Each number is 500 + 40 x the weight over its row's rms, rounded and kept within 0 to 999. Layers, rows and columns count from 0. Numbers have three digits each. The size before them is the row's rms in percent of the matrix's.

# layer 4 attention query, 256x192, rms 0.0424, rows 0-42,64-106,128-170,192-234, columns 0-63
089:456524552496571491492461479513470477441548553486447445506461434541516461493518493528536491519551414473549486500520465485437456516532444479521507541416514432500451499462483493442519499465456493
127:536488459470443477543532456587504492556443509474494456489530482448581464449471520484462563461504473567524441504435518506457510509518435533431459510502380488538485477446510475457556477521521445
083:502542553519549532494515508506474557464580522539450545498458474540440537562485539532532501495475554440513574466590522466514473513475469443543551502468604482477452538506517518506488462473498508
090:497468488459503476467472443531460413531535516504471443510588469491505509549394479458478500492461479545535468487507533488488489537571477456402525491444507482494488535487404485477529469509582470
103:524491490510474505498479524516450453527480454493467472473533455442523454471451515442481519393470454479556531512480542526504451491596428488434522524462467487563469492404457523444463495542457459
092:440492553472516508518529462511478474550425587492528441503547491472575465525502507516520474511526487464422448549572434619519484543479493526557576515473477472526526432470475466425508475523509476
120:502523496508512465464499566467541504478477537513481560512358546510502488475509509569534541529505521524525548470448488469547519514449563470544545528513565520517492439496540536558477475486464528
114:568422485497464508543540545481502481525510511476534516477532475460542457541399587494476514478510481496531537497492546507497461511557473519401498503494551477474421438427506462427465497474440491
125:537443452518519507446491563520415435536463491510492468476531491483507480480456516416486507459505487565564507514515510553459484478496492543424504489494498475556492523444526493497470481511505519
101:431522622496500478538525556521542510453471549536527574459462496520425480491521515473547498525480467452535479521501465550465461510513525507529469576472505438445586460486510514558436527548549531
094:447468499526493523534495497438460503554474541483491500509539437463493464551452553494483516408545502511536476526568478528457488476542432541503501491447502476528558504501524532447495512577505497
110:449542520426512481488460480523557519479514517489503588529452458483432467541468533527531512542493497469547540475528482446493508508444524444546518545486527505488555485566522519552508507500494468
100:590470522549536505430503610461501555527505532482529511504502547543500514483446478512471474490512524475513448503462546544536511489522483476441558504496540493527439493532481485469536469491438518
093:429533475540423555532473558523474521486487467488508484470490459520489496443516509577543488475500509532566523496494483524465490479463529486532508548510504514516521518453486469508485517534555529
144:502421463542501507482453460575465487520461518537547530521496516502478505525528513459471520438427452456512440562453534505497515536477478509394525493505460477521561532402534423526449498493513543
101:551552545444500506489525474520574500482450480518501505431509476477575476395476460533486519561410486493492397498509477545519462514512557482528471455508428549500569487556543525480504500478585526
079:500532503498480515503488479511499455546462438500487390461464510511562439506484471519456486567529516472498487500515419576495466522522533502544498535470511545551542491526472546502416512412574516
087:496486593477541515540564502525448441562480520473524510501528473503562453447505471470528530519518541487476439501488515564473491470499442518491506372521554487542442468502507533457495480464413547
104:498527552451460434450439555469477494436485561524504516457537499590505459536465541431495470486397443485553488473483459538530532494514514457517411534476605418536533539507542492477436486542528506
123:467482508519466468481553517536491444487427572521497592539518523531459410588556474480504572493499475494561456534468496493499441542483433494467543588500487435501515533372538438456457486561546566
109:537417517527539493513478538481528457498512583546494594570500449581491514550412535447493504549480483522501456460512482491487539503490468443462505466509516455491488577492510477545458470508467479
106:466542524477511511490508510482485499507514575497494479533489436481578501458505563532513517512503482520531496498529545479458463494490471609578528455526503499498435462466519464561511550541494539
096:407485508494513517424586425459529552513508492512555470534473432493539504505454518471479453477481505483539517492481476503501508504532494532472433515473526517464495541401377498519497500433479506
098:474564551473483462508431463448537561542512511503443497537473525468481537469536449424454518473509485529438436587525429540455537550500447487573497531533434503540516475561524519525514477458574479
093:588466500473526462494492519584495541477471578431478508485531518470467496582471527488482482519481470467501458513445572447520570498476447441465491533482515538538570535405522491556543512519486505
107:468596431490493467543480443473523524530531499466498493521501433580457462438469449563516496485503500559491589488505506464573506477429526445536532468558532550609551480536545552472529471411497464
098:526549526505513497543467528457548534403449565519497554519488446463524560457437520545449512486512562475527470569540510468541451454435466475538512477496527489477560496584500518505510486484506466
103:479493518476501518620437592477489468477553506517467557489522521547478488458479512522492508442539492578528525494557511490493494504481575509526529430435585576492499487536505527512483507492457517
097:435527498440427484531485532535474516549455573563538420470512485552531462475506532463555518455531495527532480519482513568483443555442502499459470477507470500510475496479499523502462543552537548
096:509494503499547386489582475517498422473538468482541572467483475482462463529519490502478532518512530487532500538501454576538448518494535542504538530429489571476414541492485481547490475605455444
112:368548518472553482544511440428507462459573493521517545512508528496476514565483519488551435527429599460524480522486516463522501516563499477443498480463583492510583497552494494560510516491495505
100:536544524529521460512503543477577448561521519504517535572456514506515464517486496550523507471537599511472525480508389481521471523548485476453453596455531517517473586550469559492532514513507498
090:511421490520469448514533579499491530518500532515486479485480491423454476564443528436528435525515498527486509515514540473419499539495510503500439464502522518572537463497568480467507521401525515
091:491506499521498351483548504490458514481505470520473502485495548432547482510512538507457547536518513478508526544494421512534544565483529515495535494495477515454459449526474480511571528489527498
093:558493543501432479501522481544520529494481499429532537518453499453615483545494405475511464515492564523546454502477525488522489513538453501478458533514495496515467544479468497518568473524548492
091:544498488545427685530467498484515448542492463518484491471522513558402496585538402509497422511485478482508490452451492533514497500488432460499511489517501522477513496466501464487513493577543510
089:467437435513504493524505562505524517581504602443505532508458494584530503480501500447481474487492478416496471524513470493488456455519543552467522473516460499418488450515526512526499501447506541
102:606522578523463531451529493501562481481515525477441447498444536488594413477499513501536494514504511519549539412497491436487495511500527517477423522547460511464492512472468452509473470523509527
098:403514452535510628500516484511522462445550488493489560517506474485444490530531510481501443496479511517572533572477503520569505480508533530495492504519480480521498521512535500528412497544492486
095:453517569533543445475558503548547515483505481533537442491530488516449423536539482452553446468482435548533572463504486502479489515510512466540548555487513503485513507481527474458638553433476525
096:496450448469531525492521487498530529481544487462504515494512573426554547466514440510528480563520478470454463426508468517514559508511478531497592480464497504515500467550519492501448527586496506
095:482484502527477347519517494486432511540474517516473497485476556565514526494493379525515536529472488450491557457442523534458478524443506498522504478515452463491541484455497501515469483506534460
098:585436472533486483474458468497516419507455491500458511471495467485529537456496451517531527537506525474468511517460458507613492497483480476510452515520481481484457560463504451558579520456476520
035:484492528572493512550484469498474498469469578548531513500542531526491409518530489579469526431482448512457468481524467538489498587466466553479498450470497494498422480457521542468546446507452434
070:509532475525527515569441508499437507537487443458507440441477485465537504457528457516496547487589563592507440478455455467423530486506487515462523453474458511560484510460534530475532466461509468
059:465468468461463484535547555475570459493521556545476494517459510525475480542474523505485487523406530414474567521523504440551485547459533478534476566527549496540528490538479495441471478524510503
053:498513486528519423603467459570481495541512402493525453480498517462521520457540450506455531496551523580445451490451490523473496515474493540496499449505463524522430439512528559473537460455442420
057:467509427505529438610468461528480471511472349487521466497479527480433483430511464452493568449569509586460469480467505464465499459505511498466500458509454487527472433505521552473527447430436465
064:454510508513528442490440465488375524561472475522481490417453537506533517471533459537461479520554486522542481466479438528505539514518507496497528463494492509525475493426449591477509494458480465
057:523467553525493531455501546521574482491439598504518537508483530456586547582576513531431549488458515418542516510543600497501522522467451512520457536500518502521529478475516437513499512515551519
062:521478488459517515508590556516561501465467567536527510493452429520571554461528558515472546497411484503466504501432512432501504485490524472526448531446557491554520446445440467451465491527546471
071:458495422479504464562514480444494480489558446501552382520521491458502487434530470530497504436525533577429460493448529448450466495493563544450538457436445479488447478551586517439480451489494489
065:452519544496547465486466462519421554527487577500491586453518570536444532466462497522507501535513479480510462458546513538445446505485500519501518536489516513526384476411561502514502466490483476
067:494495406472480525598531546423477464513521409470555415538506469483471473438498481494510495467584587534432499574462521464504539463468515563478490446510433539515492511548539531461538492506508510
068:434471557505485473556444484476430517520487452549570535516514540486475474494493485545497521441558482503511461469574517545447450563495478550500477453455437544450424467513580505540500454451442508
079:549500530547522462392498490554548529517480575505423516513510541517501536531509491494480512490396440441528487484506492508511483542559485402518488610470547465510505526496488478492474465494457477
066:548521415499434533566541588453454513495477485454500475445503451527415530483549496498492500509502549479506541547469514468529550422486520489563560521573458593557539520457499504545529539508569561
081:491449477412557520510479515441491403449493386460482439507508451494527536426543505509548494466617523569418492524461486506459468476474510476474548528447491437523427504530467570466457498466513441
076:448485500530503531483502407516488572549444464532545464530437514474555529435494525526469529531401489521565450414516529469427475571528477548528481468471553544475575505504545490537495435456473509
100:480434453560433527502486499525473485482448469462530478495479516547505498568548479578508523570489478477542442503469500476497505472505531511535553537524504566558527495455491434523463514454533515
069:516430473446520521497531404488551529543587540544502457492521456496523501536525535511439527503494499487536500466481578475493529466481461534484526356572442566477503481523521504547471507466513538
086:500558592485506495500486539468533539509576535533455507437471551491508566512416491506495461503531551520475463399531476460507493474496522586538451584433568480581449472569502511451458466508441481
092:490483492454545471429469480444540511516617446513435527480530504490485485454465473531476453511438567501522531486518535471510465527546497471528473497510509521563443567576471540511487470497444471
102:447498522566523493544492521524495550465506598529447516524463454574506488475507501459507588450511511489483464487454485531486482524432480527590535523552459450442525526453525467506471504525475569
087:500533577524501518510442510473457494562575560554520472473500501448521541503491553505448507446435512531571538462533550508430554519468429529473492426513508466516471443483495462464459526552504495
098:551491503480549477488512494501541535517551539519441499501513442469541472458516505478478494447488534493504563505463501583514550484507505473512391440478513570505525502492480568464530549463566479
081:503514523497450489493575465518524520484515495457457441538560462476460479389528401452518491496565528529432489574524522501464453554502560433529533556497518520587464553432511507475482445465477473
100:469504438437513492514533495490480550539515470490421464441473509454506532552485483559495513528494498488472501528474483458510518533501504456490450478507450566468470457573468443522523477513403536
097:538583489483458506512469431431530516565481443496503424492505504533513526363490506522512434479407543523491518453520490523531492558508546481557453525519467477546451574547446515498501511466481519
080:528479517449512533504528495570491475525446522555484521472499511405515552455496463460436523473507522481475490540424507540573471492485583448490490499487498575534479420487457518496535498468491475
107:506444552530499520468431433495472529556540508534473571464525510484529550633416457503435501549515472466547512505571507430512489516462479519509486424475504527536473444475502470479492452506421496
085:477560456540491482501524537494487496515488502538486579472439459528544518475480494542498443516571530568510506519540494501525461508506576530467478449500546528500502501523508510481503479534535431
087:579512486515408419587533486505532479502539421496556573495487522495459520489471448424520531475542512523564546486546513505497501521532559506482472465502498544499521437467520558489497446533530485
085:473486478508477484506494465581530473450486541479448570476494511531531523511493574426563532498457498481514478511498504492494564541500539567444475561534474484445441506494484475547478460592607505
091:494544563429453479492536562446514508508588555463474505504514419531533530521517510538544493483433558510450510439523444459542581544504501478484506445521495539508564472491465589590527440529537525
118:513418510481501478514516574482511556476450550456506486502508501431435454580476502443506497552537507506498513536501523492428534506466511503488464478496519488516510485488543478459500561402516510
120:530514525529480378490518529524488518474526493497489448496534485434540491512481544516468556517467551464535523531461435482505554540487558556503533512518473512437486471541482501484573497505530503
115:507482557485431478493530471494492540514441490454524499529468510433625493546485411497514475499479589537516446536505520506547451498509519502482482496507461490499480511476503489474572443532507467
113:549470495515476658528494496516511467501481514528477481481549497528416506560532374486479469508478516476550438412483520551516509510471418476512486537472529539474487513475472517453494443592476533
106:470414466452524499527489517491525501546487581488491474476522493575575556513501493494480496494533484417514462499492515469477470505503507524463498486502476479425487443477501494502540488456535509
120:641500603510502525467546515534520492449553532497488461491483574478590497499521504502533530526483511488539505394504478474475524530548510524467484544544492477417511547507514483485438457536532540
119:397527446496497638496506469502545477505438529460463537501469485475462484514508486525515478500483531532541486594499503494566515470496537502508506484496456481508513514509528485544419464543545500
112:418443562479517446519528458524505519498543477538501473512525435560465474521515523496518427496482422519532587464497460465537512525509538431549551503523506537506525485455500439484649539431495518
117:512474430505506538511499433494522508468516501464500505463503527429550523483488417492519453520507445464414487442539471489509518502530494494529543488463522491511518478551519474499458541552515489
113:451494497538507360490487542473466505543490519493486525518479548594530503500515383538544526523476505464479533460457522505476482496462498570495533465530471519449513502476474482520495407487493481
120:568437461491544458493468465497516417484477506451461529478506461482493480485518465474489491509489510473518517501458443511622496468525470487482463514527518471513482549457492453552571499471448525
043:510487490506532481565507516459512548477522489545554517502464535508452499469509484546472503479548387554511504476537449532476496520492465526551461438483516549406432539460489564495557509471518508
076:508497457525534498599472483533412500561463452426531436501486457469526498433569495470456535480569511601481465470466453516444549425523499500462511471501444508531506469437581520483523470500536470
058:506494511459467505513538525515546526451496531603490495548489498534486503563415533519506499517394503446483551499535516447540487507436496495561445541458508501530478504535477487445474507514487473
061:523501461485520478586439460550458512538464456469593457473488477473524506477541496479476507398570516614456452485453486494468528485477500567515456416517490516499452468484515546465546505433528437
064:524504425465505465535454436556525480511482420490564401479519518475474464441468536438547566443551502608423447491483491522456491441496480497478475409497476487457477462528509530426504472458438427
060:486504488498495521503475482517391502580470488518469502443420474621511447477503485445425504444557536534470467527470419528565563490470478502517538492483514549524432432503457604452462470528488453
059:539472537466518468470481494527572557489374546496520500507467575530537522579508508473417578473450479424538501518535527495518545489479476515528421578461458535497515494537533432518479456522526555
065:506492511462496477558538579530504498496418512550477464531500446542486500479478504498453583476440491499448464573450509445486507517452543456559463571478507543563523474508511452476459464558534525
074:488483416502548475519477399473522488476537475491512329507514500410571510472523481556523523450516544566442439529470561501460462495469516549504509382523494474477473498501564516452525541460499450
072:523524552448518534526482428514506570498499539481525556479518528560470462506495535484457488550495456476459481436496447550508469451531533523495468535482517529459428441505511458517457468482463477
079:453475439506493489550530559410445469469521420507504447561466517433524505439531489532523475439562577531482513550502541491488526504469477548524528463511472514514464549516464531482563485498515498
070:463532530481526498523423450495409506525532482549544510524433492442534513575518486544517505456542494492520521441582541521466452512481504493516496390460473498458436503468563497522507499443474428
088:574491514490501469463511497508586536539463605488479548505523504586476519505467545442480522536445431450481475472470496457551501495523487456501516546505541494502535453517475436479490451514473475
069:501476437559412521578533542476458477431486446457465454476578495591395510479525481518503482488511569484533481569507476479524476492513480502550508572607482552579519514503461489500518502516569525
084:484452426432550482514480532447520409481474414509484432475505464437560486452502565492553489473540519547447466520453506543468524496421506544487561513413508445529414549575482522480497471484507487
082:486531530472525500439488401531525601563452465561554471553471507471551539472482512547477564506447517511523479390513478452437485479549486541513479438472510508485551468516524551514499462437448498
089:475483479557445509455510488507452468481474418492483426537474470500509492550542484586486513508478522529583418526515472495477499439529498514552511556570486534569530479399489479485490518466563498
080:544434518520589493463476399519517511465618473513536457519517513445546496483561479503469559494482538472479525514539573474476509443478473423439514376507464554461500520465516559463486561453486483
081:517571547494510499514450547458534494505537580569457595440481532517493581487410518486484503539534529519482481427533465461532529467513523549564456502391531461546485462557522517420481435513468514
093:514533498458549463430488505444493519505589450534423605513525540550471497482460464526476508587473571461542563435530504452538471523514513478557534440515497536541443499559496480548465474517484474
089:494559536565519465546511511493470548474578568529452558535545464553496478460524495429504553442520578536459503484473489528513524515449483509543500513550458444440503507504541519516500539493469518
086:430472593522520505521444481522431480522514522558532507459489549511545577556528555524482510499444495470613503438484546540454517546505451532459554440521508498514508470423539474510431514498516468
081:432509485534537475494498463543568490500497549538461501521514500470563421480522529534526516496446536494439497573454533597491509549499494528488420498465481585535468512496503531453488533474545486
090:507497520519496480485538447439578537481552489476470502467506486473471497368525422471550506532553566519414470537477544513511481508479537462534520525501530549541493520507488496490507457472466492
087:507423460460497460536530484500474493491504479542420474499506534436512556565493476505499551538511490444505430567451469460472513487513520434485529436506477570462472456527451422534560451539420486
086:537554479485440453508481446506496482548427483440469459528464472561499528378518504440495468490411550492491490455486499467526436555491497457547459543552495466501442555484507489518491471507517560
081:530498518507442539458511482570435474502452535557512483502451477389526537461506457430476498464483541476488485577442483497527465497466559469466502512457487502505542425467455530487523474526506524
122:523425506543489520477442447556450483497506519533499580456515491497513537644485476475453517519487435503583504522565512435515492481468492543482483421481475498504486441441538476488463471526485493
088:526597461514481470451529531486469461489509511541505560481444408528522535459476536493514433509549524545499523542547519505504444529529623531491506423493517538493458543516510524464501461503457442
090:572526464516430419588558511539546464494513452460513599521527506500481499540464439466539530503553491484560494502528548480518528494518505507495484491517491580499502452450560521529498440539519496
090:425502477534480450519464510514511454473515564505407512439497514519498541491484494414500517483503522493527478513514555513466592503522498551459456574512496437475476526523468537536510460543612476
092:430484541458520449515509567528510444463532552533473524533537463541524559513474522541540535475463523477498442443516454486537517565502487493469582506538512523522549530444515580575515443551529484
113:493439508489519468495514589487482560481479560485509497496523482414444487560465498480489475562536513516526486506521538508418538498477497514495458463502516472533526461467539516458498557409496466
113:528505535517491402510528502525494519452510481485498489519533498437544488508487540500441566535489550478546534526481444505510518548479557556491524512500490529443481460539488510467595503494499497
116:517476538511430506507562462453493548510470507451537512522458503441622498563504418476485456510472562542535468541490543514570474499515534532499493510509474527502500503507506494509575440521477475
111:546462486522482663531479471523493460541519506529494480505541469552445524592544393490493457496482513465563418432462530530547516504485412476499504533480532519452500498475484500482531462568485503
111:488421465422541507529489510504541488547513566487487489477501502579541567535495502502494492523513500429535482499511524473485498502500539520466504449512459488442483423474479530511523496455537517
118:628508582511502528444538502527507502457526535507474459498474555507600490481517509516519519512469521497517528399493461445461530524558519538484462512561476476429521539490528468468454467542523519
117:399557446519467604492541479529492477492498527482472556496480474457444490492503475501523451519506538538544530585503497480541524477493549482513489481505468478528529532511511489538427472565548482
115:408435571487534454504552494517523502492529439544539481503510447565442448530511487480526423495494419524555569486504472438525500510507556440534577535516480524489515486475500456454650534439527527
123:486455403509484529453494486489532485489508513467504517449529519439552526474505418507552444502515421480408468460522487489513507526515473506547560510429513489541505479543534475505465548559500512
111:478489492505521363505500536491491475532510515515489547538473543603511508506520365538542520517483535461466510458459528531479471505456482556525527472562468483479509478461487490511489409501512465
112:571452475495538461450495470530484427496494495486466531502479470479484506480520437507508498486489508466531514486484413501613457456501498480449456506538500457516487521439524476545577490474458525
039:490475485531501487554446483487357506496489535506442448516492577503462449529553454551465513500527479527464463495537419481495516508479514493529485420534552508479475488465480581422504476506487484
065:526482466534489493604457445515439486534506401431576460497479505463488510463542452484503526477509515577499482497474488479449483450518524515446512397526454528514523481483576509479541465458522426
053:487474505427530502462570581508596492461468583603497490445463495513526509506445539505513549510414483464441538537523497475523524534432460538571483580452519479522436483480421481447456480548525509
049:495522476519519480607461446503414479595477410496477463472484456472490471458562471508468521473529532576506453487497490487419513442506477494485498432512465515517461439491533563478532432490503455
045:508513465496542459553484500499399454556449411542521431398491457473446498445573479486490571462539504534490468453483472428446506449550519535465501459466463512568489432462463546438511469505494417
049:468512549500490476511421433531371465540498440474493501515474559507483479490530481461489473527532540566484440464537452557484461472521518445527534428499486457496416462539498503444530547458438483
047:513479521574470531467534534503598538510467497490514540580435550527547498567527498521482482442522523420529543521525539479548490554465470503531429525518476551470588527497544464545512498549538568
050:503453467441470494528527514511664513480487473527538447522466440430546525535439545548486519485429485509438492560442475461539519519468487565539413507480479535531512449511507508506476460475583428
054:483475432505538508621508505486439471522494480478468428495536435465499557410526457521502512483522574518463452525451485473470560458507532496481507462486459506590441474497515514508514473492562456
043:471479607463533495495431483482464548492553465502522564500564587542447485513535517478511437515501465516506518515514457596517440540505577493485496538439497476475363516549505527484507451451460438
052:430507416479579475630525476452408520540566472512465449505467455449522529437499499511451503487587564530426488512471488440457574458501486517537498460461449492569423477501495492484510438510554421
048:452504548434539468557450532509407502492525548504533517551450499553450522477557460441495483461555461543555507483513470502462429499529486380476445424493509496499407476565521506517485491477490425
051:565477548546538532422530557548593495450487522447553571569480513547430476521462503439503498499384489426453511534447514540563485549499559553490531595500481500442505548478540522478488489517430590
059:473505439525483512580514490445489502467537462557421427457502477462518436464545521583471518501543532482491541489601487459513530528520502552547533511472511554536472492448483541468460472514585526
058:492448452492544501540444430462431450462472435492492399475525483459532537442502511520518535498628524556445466515499506526490465462461503535472582474448492469537438542479518514508526449476556470
062:487496553486461508473530489573505545596483541432516529552454497542505566494580493442490531500388443486525442501461485543462491484526463451465482401528519518506596461553535473508516522427419449
076:484507427529422515468498519420500532471472448524467435465476491503549488554518492620507477519501528542528454465555467490500530478516515479586537514474505543620498458484425499460462521449523486
062:521478522481487518540483410442484555510548486508521454527548514427585544423562494505461487488446546508526508505518560587498502495501465436517533390623423526553472461534482485507502555411492479
064:486598539463516487501529590516571511482490507477481537425499536567461516522452574534563486475469498506516488426475451513520549509533550563534414529433545469610533542479524481511483469506516414
065:514442562468499494439435449489461529505606503534418567558582526465435481484496451514487491520422547536534488443547517551490470533549489500454554431536456531576508454507484517532464497525465503
067:465502550551522439583488493479468451538568585521532504505544502561572541556540552466494531443493533528422459461526459536508559521461465508616535480587506463493539483473480539541527546514467529
076:420503624486519508543449527469487513456528542509523515489516518439536489486489536498505544483498509497583521458493503546492519520520455548450499424537508456507518479456528471512469492580563504
076:510485452480555465439540420545563535539499549541562521544487452480544482534497547554488515454520520489448498497518529539532543519503503533534443433511563612540457470495525540439532523443570529
080:518490522521485478554521449469510488509494502490467502494513472453500505368517459389485471529533562536501496566489492499489505524513562437536543504500523548586445488525485558489437437471488471
067:485492415438539458579549524479491475513479460502412454444506431442476519506458513536439526547470533479481448538453516458489523471528463438483483448477483542455492493428477452515568457525503497
073:479524517490463489491487428508532504505468450468470439467506496559469476416542494526455524469457486520535493471479516465537427516481524478507408546514463472508394609486481522510510491457497531
076:542500542486468541451549503509428475479524436559503521522456461402503513493476485444457499455480517527500499513386496543493488477483565461500528476461525515492511520481449491488548477484523519
072:521547514477478473460468526468460490533535546518462605483580462556522493518415487485507494464481431508486542515490479453537504508500536564576498473481542461525494528410460487482525471526495522
076:476586442485454463428511528482470480516486521538509521522456444557537512476523511509496455521471510541497529549559505492531523559481600494513474496523523519520488501455485557480535482522544460
075:587530474563508430534568542576576505487491494531459549520515486528440495510468437396509579510551490536562509544502531525513517527515541557498453500481499556494524491482549565512524432548546498
077:427500501533515453501521516567525492456468556505393530499519501520509536536491508431525501485479534504552481548488508499492537550533531539448447559501471449459467543498532458544511465556590486
079:443553550476570475516531568504545449484558567520483567479536420533521543476435551535542505482496615516481487423479469488531516507504473496502521531493544519507503520540493587542509473562485496
124:512457511501504450530527576491530522510469560492541459505518480406431512587484523465522477540539486507494515533534528484415501508469493519490437487487498461540516491465559513468486538400502475
127:520518496550488382489522511514509522461521494490460479510520515443550495507452520502444554542506543477539560514462452530502528558482537538510523527501493532452495489552479513504579499493550495
126:515480545494443501479518479495514532530466522445539503516442506432638477534520412484516452493478545527521476536501553507526479533513527514488466493486481513496500529484477503486561457527491496
118:567483490512494664495497488511498484527512514507492479501537487561394494566529385460481450470510524488540448437453510529523536504494395474479493522486512538458500503456482509473546451588494524
122:478416473422519508546504506503509485553494573487516497496524527592554542511467502480505488518499483432493479511510519488493482506517532532464528471537475475443464413511509497486508484446551497
128:654507581509479540469518510505523490469537529480495481493468536483588491500510515487517531507458493505531522397517456461458528532533538532478478535534501497425501516501531480468447475540536528
125:396520461512469633504483468514513465500440524459466536511480491482437478513509493515533464503494519504534507594529490470537495484507532500513476503526462463529529510523511493528413471551547468
125:424446574499518461484498457502491519520535457540511475494511445541454478536508497495528403488465433538544553475499482490511518521502567433536559513498486521490535504462502469463630537404500528
127:475448426498481544486503465500526500461507528458507510441500524424565534488507424493553462496504444482420457450520495504484514506496477525536571485437509492528506476555549454497479533573500501
128:478493463530508338491523529474456482536511534514478537531456540593516512507523375543524512514510507448494539486478528506496458495469477540515549500572497496459541475469492499538491423487514481
126:561451470493525461459473469524486433509492495493460522513503464447503529486499453495492501519473526454493541508485426516623486465508477471475463490540527453502517522481502453526583498464426514
# layer 4 attention key, 64x192, rms 0.0427, rows 0-41, columns 0-63
026:517449500586444496545483485534427514483482520489522507487526533526450415499494444578475504465562468573496491492548402475527492527489486531436457422532506498452489489432526537512470490508501512
033:534445449541497500603446473505470501494495430458532485493507498479497486467561514492512554457532543568535473484485440465453512465510509514459540456521457439548552490437551530444502465484535437
028:476486540447517488529579559486596510479482527567547457502432517505544517479415479494489521529365504503451544554458513429510532509448510531527459568418493532523464478541457412471453461496578547
037:485488407510469458581443457542440524560504427464509478473481462485460481494564499480419539441498534581488468496480472466471498469476484488450503440528447524503461440456508537502534473489493461
032:508451447475478479514470492505454427495498350503547498474494527514429477484476517466514558421489517524496405485519492443504498479498486502436509508486489435523434475492456539448499506480471452
030:482532517507431479460462540529374517506588465508450553511469508521486456508509531452417463527517530523489520512505441515517491547463510442554530450499500442579339481486459560484515515511380466
034:507530486527527464561519505503545492521462502494490499552402512501559503510582453538450527477542536450507511498529529458501521524479548514562403523486475546490603512498538483497483492488496516
037:498468512388508509575511533550605552521489479499525484518447497487568544483515524487506571523378458540442459506444495446515551525495492553520442496470453523507569489463556465503509471479582469
038:508463447527476486475514520442460450534471518511486435523513452462509515423522501558492519504533532504472443502388516501487533505495488497465520467465453506504377468466513493467488432512566523
041:493532557481517499518449517518448596486588529495445529463514547541519485558463557477503473549429453511454554495510460558530457541537583525483497522464475479505381494503566501516485473476407464
044:479491441533458518549533526411467483513477486500576486569543486493484552458499499523500480514558531478521473570485488485469532477477466503517515477507452476520317479509455439447507476547557536
034:514488556479472470580450537469453547488479544506515524553439493528502488463502499495504478451517448477500508500473520557508416542449496434539497461509461505460366477548517484540476472455451478
044:507525505476553482450448505479503507462582467468481514516468563482482499505516505504495496474449508574422490426500539499546472553542562530466500515479516447514606610437540559514524447518445484
052:455496433581457477628519505445498510506506544499440429457532472530418535463578510533484508525525510468574518548557462462474541441528489512546511496546512577517451499463459503514498469509576502
042:448442470481542512494482471482403501500521465447532394494547510474522535424485553488514478441619459548473492515481512584472487424431451492420562470449481464482370544465521499510516512492450474
053:555502513507516520492529453566596505518429475550523526580459470504612535520523504498485549537309543501522497497552504484503506540462518495551480471501550535485649505626513524518493510473474475
072:471462441532426515512532516493521523513476505493457461470494481505503481592539515558447534558442506505581485518527428460475520464537503535554475527503461574528485430523465468483486506458585497
075:544534564450539525561542493492472475490523530531465480493505485495639508462466540545500504543476537480527498532517542541499495469524513515610437404514531543492472447598492506501512559456472423
073:481564508440483475410462597441480513447573509534440503452495542556491501526405559493504461492415486533515483399518441496541526456523554534556442524455547443592430541482496501466460470511525510
074:505449501573460493489513463481517534473467504527486584603543502489423470548591493517482559473489519467502505458488496438498452548497461478489561521544480498573582509466485479547437461548472541
081:465485491493531455624480508460523469478559561525461542552452475553488524541497514486486509482503566496444469452519487466482535557433455509554524504561478468475572506405493518541507495486419470
073:426531598487520503521494514522508474500487523549494466513532520465550495458474542543478510536536499523528489494491553453473452492532453568490522438519501490517403447455524449565491548587494515
071:494509508469499469444544438495575503534500571551534492508567452485550494520458530531509492450426531499502513466508502457511518475520451526470479465488544542524544497450386512487474513467519511
073:539505566500532497514504468508597528514446486499445436582465479492457537453531458455507495455448560489449471577532449499489528532479523502561498551487527500575588476494544500497486482478508468
075:517497465469511483420499524549456477515451511508426475466504516455491464598517474503438488539423488501520503532482538412472541485537460451507517450542440536462561449484508432539545506528460472
071:509560506444498496480480469516471523558479490477459488512528512533479484428461490581518497489454513586518500461507508473561436507462530449510500471524480522553638546507476523518518451442496491
071:590547547505469531506489499464480485491444472509497556525482476397509521494446465466426527520477524522510505564488460558510484478471526477497538435462491515463529467541449516468545470492515504
076:567495524528511513503496560517432467463512509566525591508531504525506528496443448441478491495529477476551531520494555534553490512465473600554508468464550505566441562495532440480516519534495509
073:473590474461464484564514500514530485527449542531524502484496433539527467476514520514546499467450506577494487535525514481513490542462521514464427438542521557498499554447516523505505490513498443
076:566504477510475402435529480547469478457511465487502555517479455518454426457542432467479498467470530538546528511492482534504479514477543527491478497485503582504444492468496544519476459538531491
070:365519477516504433582526493484479446469552560517460519518508493505506471551503556474520459484427554506548510530477506493464496521527493490421500493520483413443488464474509492495485498555572496
080:478503528504525461461474544539487464541498592515477568599545498516539468442406512507565496485546584488479510455458421503539562485457473454450540517486511514504457568499509544533500461576530535
129:514442513495499464511523585488504535496466559474518457515509482408435490576478523456498492543529501511516508535529520502406505492473504517492443494497518456529515483467549512447502542416509480
127:522517523561497374506531524525490534463517486497473467517519499424540491513449522507459549536494541470531556518472455512505526539501551540504531527510494526438487487552479512481586496487522504
129:516470531506437503478538470486507547515455513437527491521469522440633491538509420480517469507478556521523463537488536500531477523489537524480491521507471512512495533492485494466559450534486486
128:566477498525488652498494476510495479539505518522496486507527483535403505583532380461477448491501519489546450418467514532519524509486393480498503538483530536447492501471494506479534440576494522
117:478406472432518531546479502498535471543498558480494496468525512590544541528498515487476495504519502443517474496511520469493492511491535510464513474515466476420467416505525501484519484453526512
129:643507596520492547478525504517505494469533521490498464501474548490602507509501514492510535518460503503529516394523462467472540526551523526479487542539491487423500530499531489467439466546540541
129:407519449514471634502499479522528463498443516468451526505467492464459505504495494518524482509486532510534495595488507465526511480498529505525500497520463440548498531521507482523419462554568475
125:419437554493507458502519478500525521497547461549520478521507448550444471527519503505522412494466434528529566475510472477527534532502558446549570529509484520509511499472501451457636528424513539
127:481460438522487552483495459502512497457510504439518507449514514430563539482491415502544442505493440480417459448529489497506504512524478513523567489445506482540503484531553461497473552571499510
126:478488486519512331485502534473475485522505544501484537525473528593519508486516384550522515524495515446499524482480541506503482484470489564505520497553484502465513501474504489519497415495506472